From a checkpoint of a small transformer trained on Wikipedia.
Size: MLP 320 SwiGLU, vocabulary 2048, 5.01M parameters.
Architecture: RMSNorm before each block, no biases in attention or MLP, untied embeddings, normalized queries and keys, some layers without positions, some layers without attention, local attention windows, shifted keys, value residuals, hashed n-gram embeddings, LayerScale.
Training: a variant of Adam for these matrices, 195M tokens, 11872 steps.
Each number is 128 + 24 x the weight over the matrix's rms, rounded and kept within 0 to 255. Layers, rows and columns count from 0.

# layer 6 MLP up, 320x160, rms 0.143, rows 0-199, columns 96-127
[[112  80 169 114 144 114 122 129 142 136 150 149  95 104 133 113 165 179 124 167 152  87 143 197 120 132 152 116 145  87 145 127]
 [155 105 147 113 132 120 138 154 135 126 129 111 154 143 102 159 127 155 105 134 114 107  93 109 141 136  62 135 107 112  73 148]
 [135 155 119 141  67 129 103 117 112 150 152 177 142 134 131 102 131  98 139  91  91 109 132 159 169 155 118  87 124  93 123 112]
 [ 84 130 105 159 144 138  99  93 143 129 114 116 131  94 151 148 122 125 111 137 115 133 132 136 158 145 110 118 128 148 149 105]
 [148 137 131 112  98  83 117 113  78  94 160 113 138 119 120 106 172 134 116 147 148 127 139 131 120  84 191 176 114 136 126 137]
 [110 125 140 172 149 221  88 120 108 121 111 101 100 145 151 113 134 132 146  96 133 132 158 128 121 153  90 104 125  93 144 102]
 [146  91 141 131 113 146  99 182 122 116  97 118 107 134 127 123  94 120 133 118 122 100 104 157 134 119 136 112 129 118  98 184]
 [194 172 151 131 111 177  89  97 148 110 109 167 143 164 100 158 159 139 130 115 142 130 152 157 144 138 133 145 126 171 120 139]
 [148 132 154 138  79 122 119  93 144 133 108 109 120 139 100 144  89 131 162 151 119 127 142 149 138 163 135 125 110 133  84 123]
 [191 165  97 107 128 141 132  92 175 140  93 123 144 154 120 116 187 122 135 116 135 145 137 126 159 115 134 107  74 140 102 108]
 [120 129  99 140 106 122  93 168 154 127 160 141 104 137 124 126 149  95 179 152 148 125  83 128 130 147 127 153 120 162 136  94]
 [ 81  94 105 135 158 115 100  96 135 113 120 148 133 165 156 103 121 158 101 139 100 157 125 138  92 133 165 152 113 172 107 129]
 [115 120 122 140  84 137 102 122 135 114 128 122  92 110 132  88 155 151 144 132 150 159 139 139 159 137 113 164 122 134 197 162]
 [130 136 160 163 175 127 129 106 138 135 146 118 136 114 133 108 137 109 132 180 110 112 119 179 171 107 112 124 127 103 131  85]
 [ 80 125 101 113 143 133 127  72 128 127 126 134 153 121 137 168 105 122 113 114 114 146 156 103 160 162 120  95  96 124 124 144]
 [145 124  96 141  88 138 117  99 150  48 127  88 141 172 147 133 106 143 102 162 122 128 113 107 139 145 131 166  85 129 140 133]
 [109 145 129 114 141 135 124 126 123 141 129 159 149 169 164 157 165 110 143  90 165 161 168 110 140 129  95 151 151 117 192 131]
 [115 112 128 128 141 205 116  82  96 156 118 116 126 111 117 131 140 117 109 132 149 124 157 128 102 131 149 119 134 112 111  98]
 [141 142 116 113 115 178 132 153 117 106 152 129  94 187 117 118 169 138 169 111 138 163 158 130 197 150 127 149 103 108 112 125]
 [115 100 163 126 134 116 142 137 121 120 133 112 118  95 135 108  91 129 132  89 117 154 128 166 121 102 132 106  71 160 109  69]
 [156 102  94 105 115 157 121 131 110 101 136 165 125 136 148 157 167 129 119  94 113 132 169 166 148 167 123 123 120 149 161 115]
 [116 115 112  93 147  64 137 172  99 120 107 107 150 100 159 119 154 143 107 140 100  93 141 124 105 113 182 108 151 172 151 106]
 [130 131 150 139 111 136 108 123 112 139 102  90  91 145 216 125 101 126 166  71 108 103 143 100 127 133 170 104 148 103 102 101]
 [138 134 100 190 123 134 119 111 150 144  79 189 136 124 111 145 122 137 126 163  96 130 116 143 147 161 134  70 125 125 113 108]
 [113 115  97 143 162 153 161 131 124  87  81 111 124  91 132 112 103 158 136 151  80 160 102 117 103 143 122 143 145 140  98 121]
 [128 114  94 120 116 125 138 135 143 144 115 120 168 100 123 159  81 159 129 137 126 118 102 125 134  91 112 123 118 124 169 152]
 [138 159 119 112 130 102  95 118 139 164 120 116  90 102 137 150 127 123  94 142 129 120 128 164 137 104 124 142 116  77  82 111]
 [108 179 144 140 156 116 111 141  87 147 172 129  98 147  96 154 112 144 149  70 139 142  94 180 150 135 145 184  84 102 103 131]
 [104 146 156 123 116 104 134 133 168 124  95 137 113 133 126 101 148 149 143 107 119 114 113 136 113  86 143 152 151 147 158 184]
 [124 189 100  86 124 144 138 107 153 131 142  94  80 119 120 122 172 130 139 130 133 105 136 122 113 156  76  90  89 116 153 136]
 [115  85 124 130  98 117 120 113 125 152 121 155 107 157 110  97 117 132 114 143 155 120 130 158 121 111 149 138 150 137 121 120]
 [131 170  89 115 135 146 151 132 135 118 127 110 145 108 113 117 119 146 110 148 121 110 135  99 119 134 151  94 105 125 144 116]
 [129  84 123 129  91 113 108 117 140 102 138 134 164 181 160 141 169 136  96 156 115 105  87  95 151 152 163 131  90 162  80 135]
 [125  96 155 115 111 127 128  90 126 152 126  89 125 157 104 133 127 164 162 106 125 156 124 126 142 139 143  81 177 130 124 138]
 [129 132 133 146  86 121 131 115 113 143 160 107 176 103 146 118 156  95 119  95 158 133 145  90 178  97 108  91 153 139 147 156]
 [170 110  85 124  91 156 134 160 121 163 162 153 115  83 125 144 111  85  92 111 118  85 110 125 136 132 143 106  95 114 107  79]
 [165  85 126 113 154 107  86 140 132 124 129 158 128 166 134 148 159 150 110 159 148 141 180 146 130  83 114 102 151 180 159 146]
 [156  89 136 132 147 129 157 124 115 168 155 124 144 120 131 173 120  80 135 160 151 111 118 117 164 137 158 117 164 178 128 115]
 [149 112 152 149 135 146 137 101  99 166 181 111 139 150 110 108 155 146 140 154 134 158 102 100  81 118 113 139 114  96  99  68]
 [138 162 168 105 148 165 112 129 111 119 169  87 156 132  98 123 170  97 124  97 167 122 104 149 124 144 106 105 129 127 176  89]
 [122  72 136 123 135 125 139 119 115 160 173 154  88 135 130 130 147 119 117 110  88 123 114 117 139 138 135 157 165 121 114 115]
 [104  96 136 113  90 139 121 171 149 181  95 105 108 105 143 123 109 112 129 129 102  84 108  81 142 162 137 127 137 155 101 113]
 [119 147 141 102 120 136 161 124 117 124  98 100 152 154 100 111 115 143 115 120 143 184 158 116 102 122 132 157  92 156 176 107]
 [132 108 109  73 132 127 137 141 149 118 175 147 153 124 148 131 140 118 133 105 139 130 157 141 151  98 165 148 120  99 149  74]
 [173 145 131 115 145 140 139 131 134 157 103  89 149 135  88 159 142 128 145 125 115 145 105  91 108 108 163 157 134 141  89 147]
 [114 161 117 104 141 132 126 104 130 100 131 122 139 128 105 103 118 150 107 127 139 130 169 138 129 140 104 158 109 124 110 112]
 [132 121 169 119  93  99 134  94 174 124 179 151 105 121 112 120 168 134 116 106 104 138 146 131 166  72 114 135 115 157 124 149]
 [169 132 132 136 115 125 123 121 117  92 136 115  76 104 140  80 112 100 146 111 140 108 111 109 170 147 137 154 122  80 111  92]
 [140 113 140 148 155 136 159 169 122 115 168 105 153 142 158 136 124 110 161 116 110 100 151 121 131 146 133 106 145 100  78 140]
 [ 88 107 119  89 138 127 125 107 120 150  55 149  91  89 121 126 120 120 145 116  71  86 101 105 135 154 119 146 125 106  92 186]
 [ 91 121  85 158 139 138 154 117 178 127 182 144 115  89  71 138  89 140  70 138 125 108 138 132 116 126 121 119 144 144  96 119]
 [123 118 137 124 135 149 108 118 113 111 122 118 115 148  88 112 122  83 125  90 115  96 103  94 105  89 130 101 151 127 135 143]
 [121 122 112 135 100  87 107 143 113 111 147 120 120 135 128 132  88  76 122 113 127 135  94 156 123 143 119 169 181  94 158  91]
 [143 145 125 107 117  83 144 132 115 176 128 116 114 117 148 112 159 165 181 118 111 132 119 141 148 160 163 123 116 123 144 124]
 [106 158  95 146 116 127 101  86 126 145 155 133 114 102 145 116 151 122  86 141 127 111  94 101 155 116 118 116  97 148 137 161]
 [101 120 116  81  99  57 111 136 118 143  81 139 126 108 139 129  92 144 156 112  97  96 152 122 114 146 155 142 100 111 140 136]
 [173 156 104 148 132 136 130 107 168 183 122 146 141 149 148 159 111 120 146 146 156 124 158 171 156 179 109 102 104 191  77 138]
 [144 184 123 120 137 108  81  98 151 120 129 118  85 115 154  89 133  86 123 164 135 140 130 143 116  86 138  97 105 161 149  86]
 [144 126  76 133 114 100 188 129 139 145 146 105 167 124 185  82 139 125 136 124 164 130 111 160 103 131 121 109 104 150 138 120]
 [116 148  99 113 152 125 127 152 124 119 121 170 119 115 143 116 142 160 144  93 114 123 124 116  92 164 133 150 106  82 134 118]
 [186  88  97 103 112 152 161 113 153 111 124 108 102 154 175  89 137 148 132 131 110 141 136 102  93 132 120 117 140 134  90  94]
 [144 129 117 151 128 126 108 115 131 116 155 129 135 120 125 126 127  99 168 122 126  99 115 140  76 134 101 133 129  98 143 124]
 [163 128 180 117 130 120 109  75 151 136 127 104 119 147 151 135 104 155 114 128 109 110 120 163 159 108 168 123 108 149 150 114]
 [111 154 109 154 110 113 135 113 142 148 111 153 113 134 145 117 185 112 116 129 102 129 119 117 105 135 147 132 104 117 139  98]
 [143 137 130 106 188 136 178 147 151 124 148 127 111  67 136 119 116 142 119 163 104 131 116 106 108 115 158 120 148 116 179 142]
 [151 135 144 184 108 146 158 127 100 111 111 136 121  95 124 162  90 127 102 158 179 150 133 155 133 123 141  89 169 130 171 181]
 [150 176 136  95 140 157 111 142 140 120 150 128 126 147 113 132 128 124 108 167 137 140 169 125 152 104 113 139 118 122 125  99]
 [113 135 143 166 148 137 123 177 111 114 121 102 143 184  96 133 140 136 145 145 124 135 100  88 113 143 127 117  96 159 167 118]
 [110 103 101 132 124 157 131 148 118 135 122 132 107 151 141 106 106 177 120 105 122 154 139 117 135  93 159 113 122 114 111 166]
 [163 152 117 130 120 113 150 160 133 120 167 138 163 131 154 142 149 152 174 113 111 130 139 121 137 119 176 147 152 116 108 148]
 [124  93 111 116 145 119 113  87 109 104  87  95 130 140 148 136 137 117 163 147  73 100 145 183 164 104 119 121 162 124 158 105]
 [126 135 158  99 103  85 111 148 127  94 144 149 102 174  94 121 121 158 138 126 161  95 101 133 169 142 126 134 158 106 153 135]
 [107 183 141 106 143 119 104  74 135 169 176 138 155 155  97 134 138 120 191 122 121 118 120 154 118 122 131 118 100  90 128 126]
 [112 114 119 157  74 100 126  94 147 127 127 133 124 142 134 150 150 102 117 138 134 102  86 118 157 102 134 135 139  86 128 115]
 [ 69 134 142 124 121 136 137 170 107 127 131 146 115 134  97 114  97 134 114 133 131 119 148 134 109 128 132 106 125 112 123 122]
 [182 138 106 114 118 159  83 116 154 178 116  91 120 115 129 134 104 164 143  79 112 133  92 157 134  95 141 141 144  97  89 137]
 [124 122 171 140 106 148 150 141 116  88 110 193 134 140 101  85 154 135 132 156 126 140 197 115 181 128 121 110 120 114 170 104]
 [180 161 129 110 122 145 152 107 136 131 100 171 120 168 177 102 154 149 189 105 121 126 109 155 150 116 127 137 145 142 122 131]
 [123  96 166 108 111 145 155 122 140  88 154  92 114 165 101 157 127 113 105  96  94 142 130 154 139 152 153 117 101 165 145 123]
 [103 124 117 112 150 118 129 132  93  89 106 128  99 150 125 135 151 127 146  86 107 161 136 142 138 185  83 122  71 130  82 126]
 [156 151 126 138 115 134 134 162 100 126 121 153 161 110 125 104 128 114 131 112 154 127 130 117  98 148 151 144 133 155  75 113]
 [119  82 129 132 108 138 102 142 120 136 156 127 117 153 130 171 156 135 100 162 125 118 147 153 130 165 117 168 106 153 117 116]
 [ 79 127 134 164 111  83  53 103 122 125 136 129  75 116 120 136 164 153 162 130 126 120 142 155 151  89 102 149 161  84 131 108]
 [115 172 131 151 121 110 121 129 146 115 134 145 124 120 169 107 105 149 119 121  98 111 103 139 131 163 145 137 124 168 144 179]
 [151 132 107 141 182 124 128 183 176 132 124 126 132 144 143 136 131 146 104 111  91 148 135 117 123 111 124 102 126 134  90 154]
 [119 120 110 165 153 148 126 129 114 110 142 139 161 115 125 164 157 119 125  97 172 125 140 108 131 149 105 143 145  54 117 158]
 [113 113 127 118  84 140 154 122 129  91 179  82 146 135 134 135 174 166 166 125 119 112 122  90 139  96 132 119 115 108 144 128]
 [155 140 148  79 119 158 113 106 138 157  99 129 134 170 122 122 124 163 149 117 105 110 132 123 167 177 142 123 116  99 138 127]
 [111 157 163 131 117 118 151 104  96 123 143 172 137 130 100 103 141 131 132 130 134 107 110 143 103  99 111 125 153 121 127 137]
 [127 162 115 125 136  78 114 110 109 139 144 155 103 128 132 120 143 139 132 153 159 189 119  99 113 111 155 150 123 121 143 124]
 [142 163 152 100  90 150  88 141 109  97 129 118  94  87 110  78 125 141 112 114 115 136 125 143 145 104 164 107 115 147 167 150]
 [100 155 152 102 124 118 141 141 108 141 122 137 131 128 119 189 118 111 132 118 146 108 158 141 134 155 157 144 147 115 114 133]
 [183 107 144 114 163 113 138 144 111 110 104 141 102 127 128  87 117 150 125 159 144 162 129 147 135 111 134 133 142 123 135 157]
 [ 60 153  88 185 133 139 152 162 105 114 153 110 130 138 128  81 154  99 121 144  95 165 108 128  72 110 151 107 137 148 110 154]
 [139 106 170 170 163 155 127 105 108 136 119 146 153 118 169 130  98 125 127 124 141 134 144 160 126 140 128 126 133 109 134 144]
 [155  94  89 120  95 119  88 140  95 140 156 105 118 114  96 121  97 121 144 163 131 121 104 119 125 160 109  85 113 121 116  80]
 [163 120 148 177 138 150 132 121 139 123 112 166 135 105 143  89 104 124 130 115  63 133 124 130 121  89 169 108 169 101 140 172]
 [148 139  83 145 125 127 103 120 165 107 105 164 118 143 148 134 162 137 164 158 135 138 116 117 139 128 144 145 106 111 111 124]
 [127 132 146 159 110 146 139 125 152 161 145 152 165  97 139  70 143 157 109 176 160 144 120 117  94  84 100 124 153 118 158 129]
 [163 106 123  76 124 122 144 111 125 107 127  85 162 173 129 134 148 100 160 116 144 149 123 157 101 131 146 132  98 142 179 147]
 [111 128 132 108 180 158 148 152 120 165 108  92 139  84 132 128 122 161 181  85 168 110 185 118 129 104 121 102 135 117  96 139]
 [149 105 145 148 132 128  94  90  96  92 132  96 147 113 123 125 123  98 139 129 134 123 135 128 131 130  97 126 169 107 123 125]
 [109  92 130 123 144 136 120 121 138 149 142 123 127 179 121 128 145 187 113 123  95 127 117 129 159 198 111 153 183 138 128 152]
 [114  83 103 167 149 106 111 133 165 155 103 167 165 115 167 103 106 154 136  86  81 124 153 123 124 121 141 187 107 116  87 146]
 [ 86 113 126 103 121 112 141 119  98 144 155  90  91 116 162 173 172 142  90  99 107 129 102 107 149 104 130 170 148 138 130 155]
 [133 148 136 139  94 125 152 137 192 184 135  75 133 102 108 143 136 152 106 149 143 132 103 128  98 131 115  93 123  88 139 189]
 [120 114 135 148 114 129 120 108 121 109 141 168  82  89 142 126 117 121 111 115 181 155 140 102 125  89 180  87 118 119 164  91]
 [167 181 139 132 116 163 141 102 129 143 135 102 153 146  96 141 142 147 138 111 149 147 156 164 148 140 154 169  79 136  66 102]
 [130 159 139 118 135 121 155 127 131 109 169 116 169 128 166  99 109 120 164  99 149 125 167 132 131 145 173 156 134 115 123 116]
 [133 142 152 151 111 108  93 149  74 125 114  98 145  91 110  79 112 156 120 133 137  79 137 112  78 139 146 145 161 125 165 118]
 [139 156 153 126 119 151 101 122 174 140 152  77 140 122 169 130 134 110 126 128 124 142  84 122 155 120 122 125 139 105 113 155]
 [109 117 133 125 142 118 135 142 112 129 135 121 138 117 148 124 129 120 156 109 108 100 131 132 119 111 118 112 127 122 114 112]
 [157 118 120  95 112 136 133 114 144 124 120 114 132 112 104 126 109 136 128 159 157 108 115 149  75 121  96 132 121 129  77 125]
 [116 111 112 158 151 134 152  96  95  99 123 104  84 122 135 105 143 129 136  59 133 113 138  86 162 116 136 113 140 107 164 146]
 [128 135 168 178 113  99 112 135 155 146 117 108 142 134 110 112 124 112  74 147 149  95 145 123 145 128 126 109 120 114 118 133]
 [152 114  99 159  62 130 125 126 135 109 122 127 111 125 142 113 112 112 100 147 119 157 129 150 174  92 120  92 126  84 116 112]
 [132 116 165 128 195 167 106 156 143 113 143  93 134 115 167 150  73 131 119 146 126 119 107 158  86 182 113 137 126 156 115 121]
 [139 127 136 114 160  93 133 131 144 127 174  81 103 140 155 150 158 144 126 152 152 117  96 140 151 161 139 127 127 146 100 144]
 [ 94 146  98  92  59 109 130 135 151 110  87 121 102 104 145 107 109 120 172 117 142 103 101 153 137 111 145 133 144 140 135 148]
 [109 122 121 137 112 127 141 111  93 173 132  97 136 131 125 126 104 155  91 131 167 179 135 137 138 149 102  80 131 141 167  90]
 [126 119 139 131 113 123 112 112 114 129 134 109 115  92 149 142 137 110 139  93 117 102 174 171 160 109  94 136 110 126 141 119]
 [112  85  95 147 143 128 114  57 177 135 184 123 126 186 140 112 143  82 127 139 139 129 147 188 125 124 151 105  99 161 157  92]
 [143 135 137  90 105 129 156 125 126 120 143 154 132 139 157 116  95 140 137 136 130 110 128 108 155 131 128 119 151 115 123 150]
 [128 160 136 116 150 117 101 124 149 164 133 150 152 145 121 139 121 110 131  81  99 138  99 134 157 152 113 124 114 138 124 121]
 [ 91 115 144 126 132 152  80 126  98  93 116 168 140 118  98 121 105 109 145  97 134 126 134 151 183 105 128 138  97 120 122  73]
 [ 94 125 194  68 152 139 166 132 131  73 131 140 107 130 128 130 128 127 134 109 147 132 172 137 126  96 136 170 123 137 153 133]
 [147 134 116 159 126 176 169 143 146 148 160 115 139 145 143 102 119 128 135 154  78  94 136 111 106 128 156 131 111 127 116 112]
 [128  97 138 105 110 114 148 141 122  89 142 124 101 114 156 143 128 179 102 117 139  88 115 156 136 183 145  93  90 100 121  99]
 [134 128 121 125  80 117 115 104 125 108 148 185  84 142 177 138 130  88  85 111 143 122 113 138 148 128 153 159  99 105 124 103]
 [129 116 101  97 142 146 147 165 132 120 107 110 122 145 144 108 105 126 113 146 120 110 136 113 107 137 181 113 115 145  86 147]
 [121 104 173 126 119 143 159 144 122 132 147  73 124 127 136 158 109  98 169 108 112 119 104 146 129 119 143 148 151 130 105 175]
 [143 160 118 129 127 117 130 122 100 135 141 152 138 111  98 106 133 119 130 110 161 127  72 111  90 107 149  94 102 124 136 155]
 [128 142  94 130 154 135 121 126 172 124 118 118  98 135 139 121 119 139 123 102 118  98 145  93 114 142 126 131 111 114 137 124]
 [114 146 143 125 172 141 165 166 144 107  91 168 123 132 146 134  90 129 136 105  93 106 131  96 129 156 109 116 112 128 138 149]
 [118 120  87 113 102  50 165 106 102 121 149 148 144 119 161 134 132 103 123 125  84 112 103 107 137 143 125 127 115 176 128 157]
 [105 145 126 151 135 141 144 145 151 159 139 128 121 153 152 119 141  74 141 165 127 130 133 102 134 131 141  67 153 153  88 141]
 [151 141 115 174  84 126 137 145 103 134 154 156  97 165 145 117 126 118 102 138 152 131 125 115 145 133 117 140 115 172 150  83]
 [104 108  87 126 103 118 125 142 118  92 120 112 141 149 111 182 161 123 149  97 149  83 142 126 147 143  86 121 131 187 101 100]
 [147 112 117 143 119 138  81  94 136 126 160 103 114 146 169 103 131 137 132 138 134 114 126 165 129 137  91 121 143 135 118 103]
 [ 92 143 130 168 129 155 140 167  98 120 142 147  94  98 153 101 154 119 113 111 151  77 110 157 142 125  82 114  92 112 137 103]
 [140  88 140 114 147 146 140 116 154 140 113 112 126 171 154 109 131  99 170 124  96 125 194 119 121 135 180 131 124 105 114 107]
 [124 134 104 131 157  92 132 121 131 146 120 147 117  73  94 129 122 144  87 124 138 131 124 120 165  99 155 134 120 162 159 139]
 [144 119 101 157 125 126 145 137 169  94 145 145 153 130 136 145 158 157 135 125  97 121 131  76 118 142 105 107 125 136 148 139]
 [163 143  93 120 168 138  96 122 105 133 145 117 119 132  85 156 122  98 122 128 168 108  80 143 106 158  77 167  79  92 156 141]
 [141 112 128 142 119 125 108 105  74 132 117  98 122 127 143 135 164 131 123 137 114  83 169 139 137 134 151 141  71  80 116 118]
 [ 74  99 133  84 158 125 143 119 110  97 134  93 110 120 156 149  75  90 163 116  89 105 181 134 146 113 122 166 138 112  93 116]
 [174 129  91 130 110 173 117 104 152 131  94 110 135 141 101 111 193 116 124 151 163 116 156 133 113 146 113 128 124 141 145 112]
 [ 88 143 124 155 133 164 130 105 137 134 128  97 106 145 134 113 129 131 121 142  78 136 120  86 134 130  85 105 116 158 148  97]
 [117 152 135 130 170 125 108 146 126 163 121 167 144 112 110 109 136 150 146 123 136 124 143 128 132 144 144 104 131 106 136 104]
 [128 140 106  63 149 136 140 144 151 118 119 133 128 110 134 121  90 131 120 156 135 109 141 107  82 116 151 160 123 137 138 160]
 [171 135 117 136 158 148 135 100 112 115 178 120 167 126 123 108 143 140 134 160 111 187 101 161  87 119 108  90 134 120 126 132]
 [150  92 122 117 122 141 144 165 146 137 121 123 132 110 156 115 110 120 119 106 104 127  93 130 139 108 150 128 157 139 155 140]
 [128 140 103 132 144  98 169 142  93  90 175 148 138 123 117 141 116  96 159 140 151 102 107 154 109 117 145 140 139  84  94 143]
 [131 131 154 122 167 143 105 118 136 116  99 131 128  94 171 147  80 127 107 147  91  92 154 155 147  89 110 105 149 103 124 152]
 [ 99 156  86 122 122 119 103 172 115 119 125 133 173 166 141 146 129 114 120 169 110 122  82 128 106 117 133  83 118 134 141  89]
 [103 132 104 122 124 122 135  89 116  90 160 102 162 148 166 104 133  99 116  90 124 135 114  94 139 116 144  92 142 149 157 168]
 [134 121 153 140 146  92 136 116 100 148 155 163 137 123 107 117  98 130 119 161 139 121 137 152 144 107  90 121 160  96 164 167]
 [136 144  88 163 134  73 131 165 120  60 148 193 162 114 125 165 135 154  92 154  86 172 107 142 128 119 113 137 152 130 116 198]
 [ 83 117 113 117  79 133 136 124 128 102 171 169 147 116 175 113  96  97  94 138 104  94 151  89 128 165 119  93 100 127 166 140]
 [ 91 122 132 154 127 128 131 100 106 151 121 102 120 156 151 138 107 153 137 176 112 145 104 140 125 143 103 127  92 129 129 147]
 [109 163  80 119  94  92 141  89 128 151 140 138 122 145 103 137 116 130 121 122  78 119 145 148  95 123 145 157 111 117 122 107]
 [177 101 113 119 114 143 142  98 134 115 144 104 145 110 167 154  98  90 164 132 105 110  91 156 129 155 130  88 111 129 102 142]
 [123 126 123 128 134 162 147 128  87 149 146 115 140 168 107 106 137  85 140 111  66  92 127 138  80 136 159 157  98 111 151 113]
 [105 134  94 115 122 135 138 108 117 138 130 131 133 132 174 114  92 114 120  91 130  85 134 110 117 135 145 112 126 111 113 124]
 [132 165 123 138  83 120 178 128 165 135 134 150 103 138 119 171 126 119 111 136 154 124 118 144 104 145 132 136 147 151 139 167]
 [126  94  98 106 107 109 125  91  97 114  86 128  90 155 131 154 140 132 102 109 133  89 131 104 157 126 142 147 117 142 103 117]
 [143 139 143 112 138 120 154 134 142 126 158 153 132 155 155 159 140  91 107  84 124  93 124 103 175 163 113 101 101 104  79  96]
 [132 120 143 169 171 130 123 114 112 125 159 120 143 152 117 126 162  87 117 136 141 153 123 186 112 142 146 161  98 108 191 111]
 [162 152  97  85 140 116 152 134 140 121 135 116 122 115 166 116  96 115 106 110 110 124 129 151 145  56 192 120 115 120 152 132]
 [156 117 139 107 110 140 134 114 117  95 130 127 126  92  96 114 107  83 123 108 152 138 121 120 100 143 130 123 147 115 183 125]
 [ 88 140  89 125 129 167 134 145 107 152 136  93 147 183 136 124 150 135 130 125 103 151 114  76 134 137  76 101 124 119 120 150]
 [153 106  80 124 122 150  84 131 123 138  95  96 117 146 153 116 115 136 135  97 126 105  97 117 103 139 155 123 172  94 119 140]
 [151 134 135 143 143 135 115 126 133 164 146  90 104 108 170 146 113 131 113 124 129 118 110 145 148 167 141 134 126 167 122 110]
 [130  72 103 138 137 144 117 121 100 105 116 132  94 113 153 132 145 139 134 125 122 162 135 150 116 122 131 131 126 141 131 123]
 [159  97 165 116 178 139 122 111 144 127 170 117  84 122 104 128 109 124 108 118 128 119 116 131 146 125 137 111 156 128 104 135]
 [171 164 130 126 121 170 124 149 188 125 137  85 121 155  80 149 141 139  95 181 144 133 108 163  94  98 120 138 148 152 126 146]
 [104 100 116 133 102 113 117 166 132  98 142 154 112 123 149 129  86 155 120 136 155 147 155 112 154 100 148 154  89 103 117 168]
 [129 108 124 148 131  92 131 133 116 122 140 119 135 140 148 106 127  81 142 120 132 101  96  90 116 146 136 152 128 168 112 135]
 [148 133 148  79 127 155 126 113 146  92 145 110  61 105 115  84 108  63 123 108 134 130 154 116  98 155 114 155 138 118  97 113]
 [146 134 103 145 161 159 104 147  97 114 170 111 128 132 138 129  96 106 157 111 145 165 118 188 137 161 117  78 125 136 180 163]
 [ 79 121 114 175 152 171 150  85 133  95 106 134 117 118 137 139 101 117 162 120 109  97 135 154 166 130 133  69  98 146 152 134]
 [132 157 131 133 124 128 134 157 120 109 147 110 152 149 119 173 106 110 145 103 137 130  90 118 138 143 104 127 127 123  96 150]
 [179 137 147 156 109 136 115 116 125 105 113 125 123 134  92 110 136 139 116 162 119 130 104 130 180 138 124 122 106 112  89 153]
 [130 139 117  97 108 129  90 132 135 137  97 157  84  76 120 161 119 137 111  69 145 123 112 154 144 135 118  89 100 183 130 153]
 [117 181 132 135  99 156 144 186  59 145 110 134 129 140 106  91 132 173 134 165 112 115 135 122 125 135 120 111 100 112 159 171]
 [126 125 100  96 170 125 129 129 105 131 104 147 104 138  88  70 135 168 121 140 104 167  93 141 149 120  99 113 104 110 152 129]
 [132 142 121 139 102 125 139 101 106 113 131 106 132  96 114 160 117 118 113  95  99 156 103 123 159 147  92 116 131 159 113 137]
 [133 122 100 141 115 114  89 139 127 114 121 137 132 116  98 152 145 148 123  97 117 154 134 169 148 187 114 153  85 133 108 107]
 [184 109 142 157 128 113 133 126 133 104 113 135  93 113 103 152 135 126 113 126 153 147 143 171 106 150 184 152 124 139 140 167]
 [104 171 162 133 130 109 121  78 132 114 136 140 105 136 138 147 113 168 130 157 115 120 158 130 143 101 144 136 159 160 130  92]
 [117 158 126  79 122 133 120 124 109 123 126 129  97 153 127 144 118 106 131 115 105  94 163 141 116 130 157 141 108 109  97 153]
 [184  97 165 125 130  96 115 137 112 105  53 163 148 110 107 102  70 155 135 134 139 130 148 101 124  93 139 152  77  98 111 142]
 [109 172 148  97 140 113 142 125 136 104 152 142 142 112 165 126 117 100 127 125 107 107 142 132  90 136 156 148 174 121 121 112]
 [120 128  99 123 149 133 137 147 129 110 145 161 153 143 109 120 111 114 150 116 139 130 121 162 164 112 153 156 137 124 167 145]
 [ 91 133 161 137 102 136 139 113  97 119 118 172  93  98 128 128 133 104  87 139 110 116 186 124 150 143 156 117 126 121 143 109]
 [136 172 137  97  88 142 133 105 140 155  53  89 181 131 118 121 164 119 100 165 165 111 100 105 119 163 144 149 125 117 109 172]
 [ 82 190 146 120 152 114  96 126  95 116  85 166 123 149 150 106  85 112  73 166  86 113 117 126 134 121 129 107 129 147 128 101]
 [ 90  96 114 129 144 106 121 138 112 119 151 126 147  98 101 122 156 138 150  93 116 149 111  93 151 174 138 120 140 184 169 125]
 [127 119 122 162 120 129 155 128 118 148 146 146 109 122  99 142  86 116 152  79 158 163 126 131 133 129  58 110 100 122 117 124]
 [115 110 104 125 141 130 152 138 152 118 139 137 100 174 124 117 146 138 124 150  89 144 137  97 122 158 145 126 120 154 137 162]]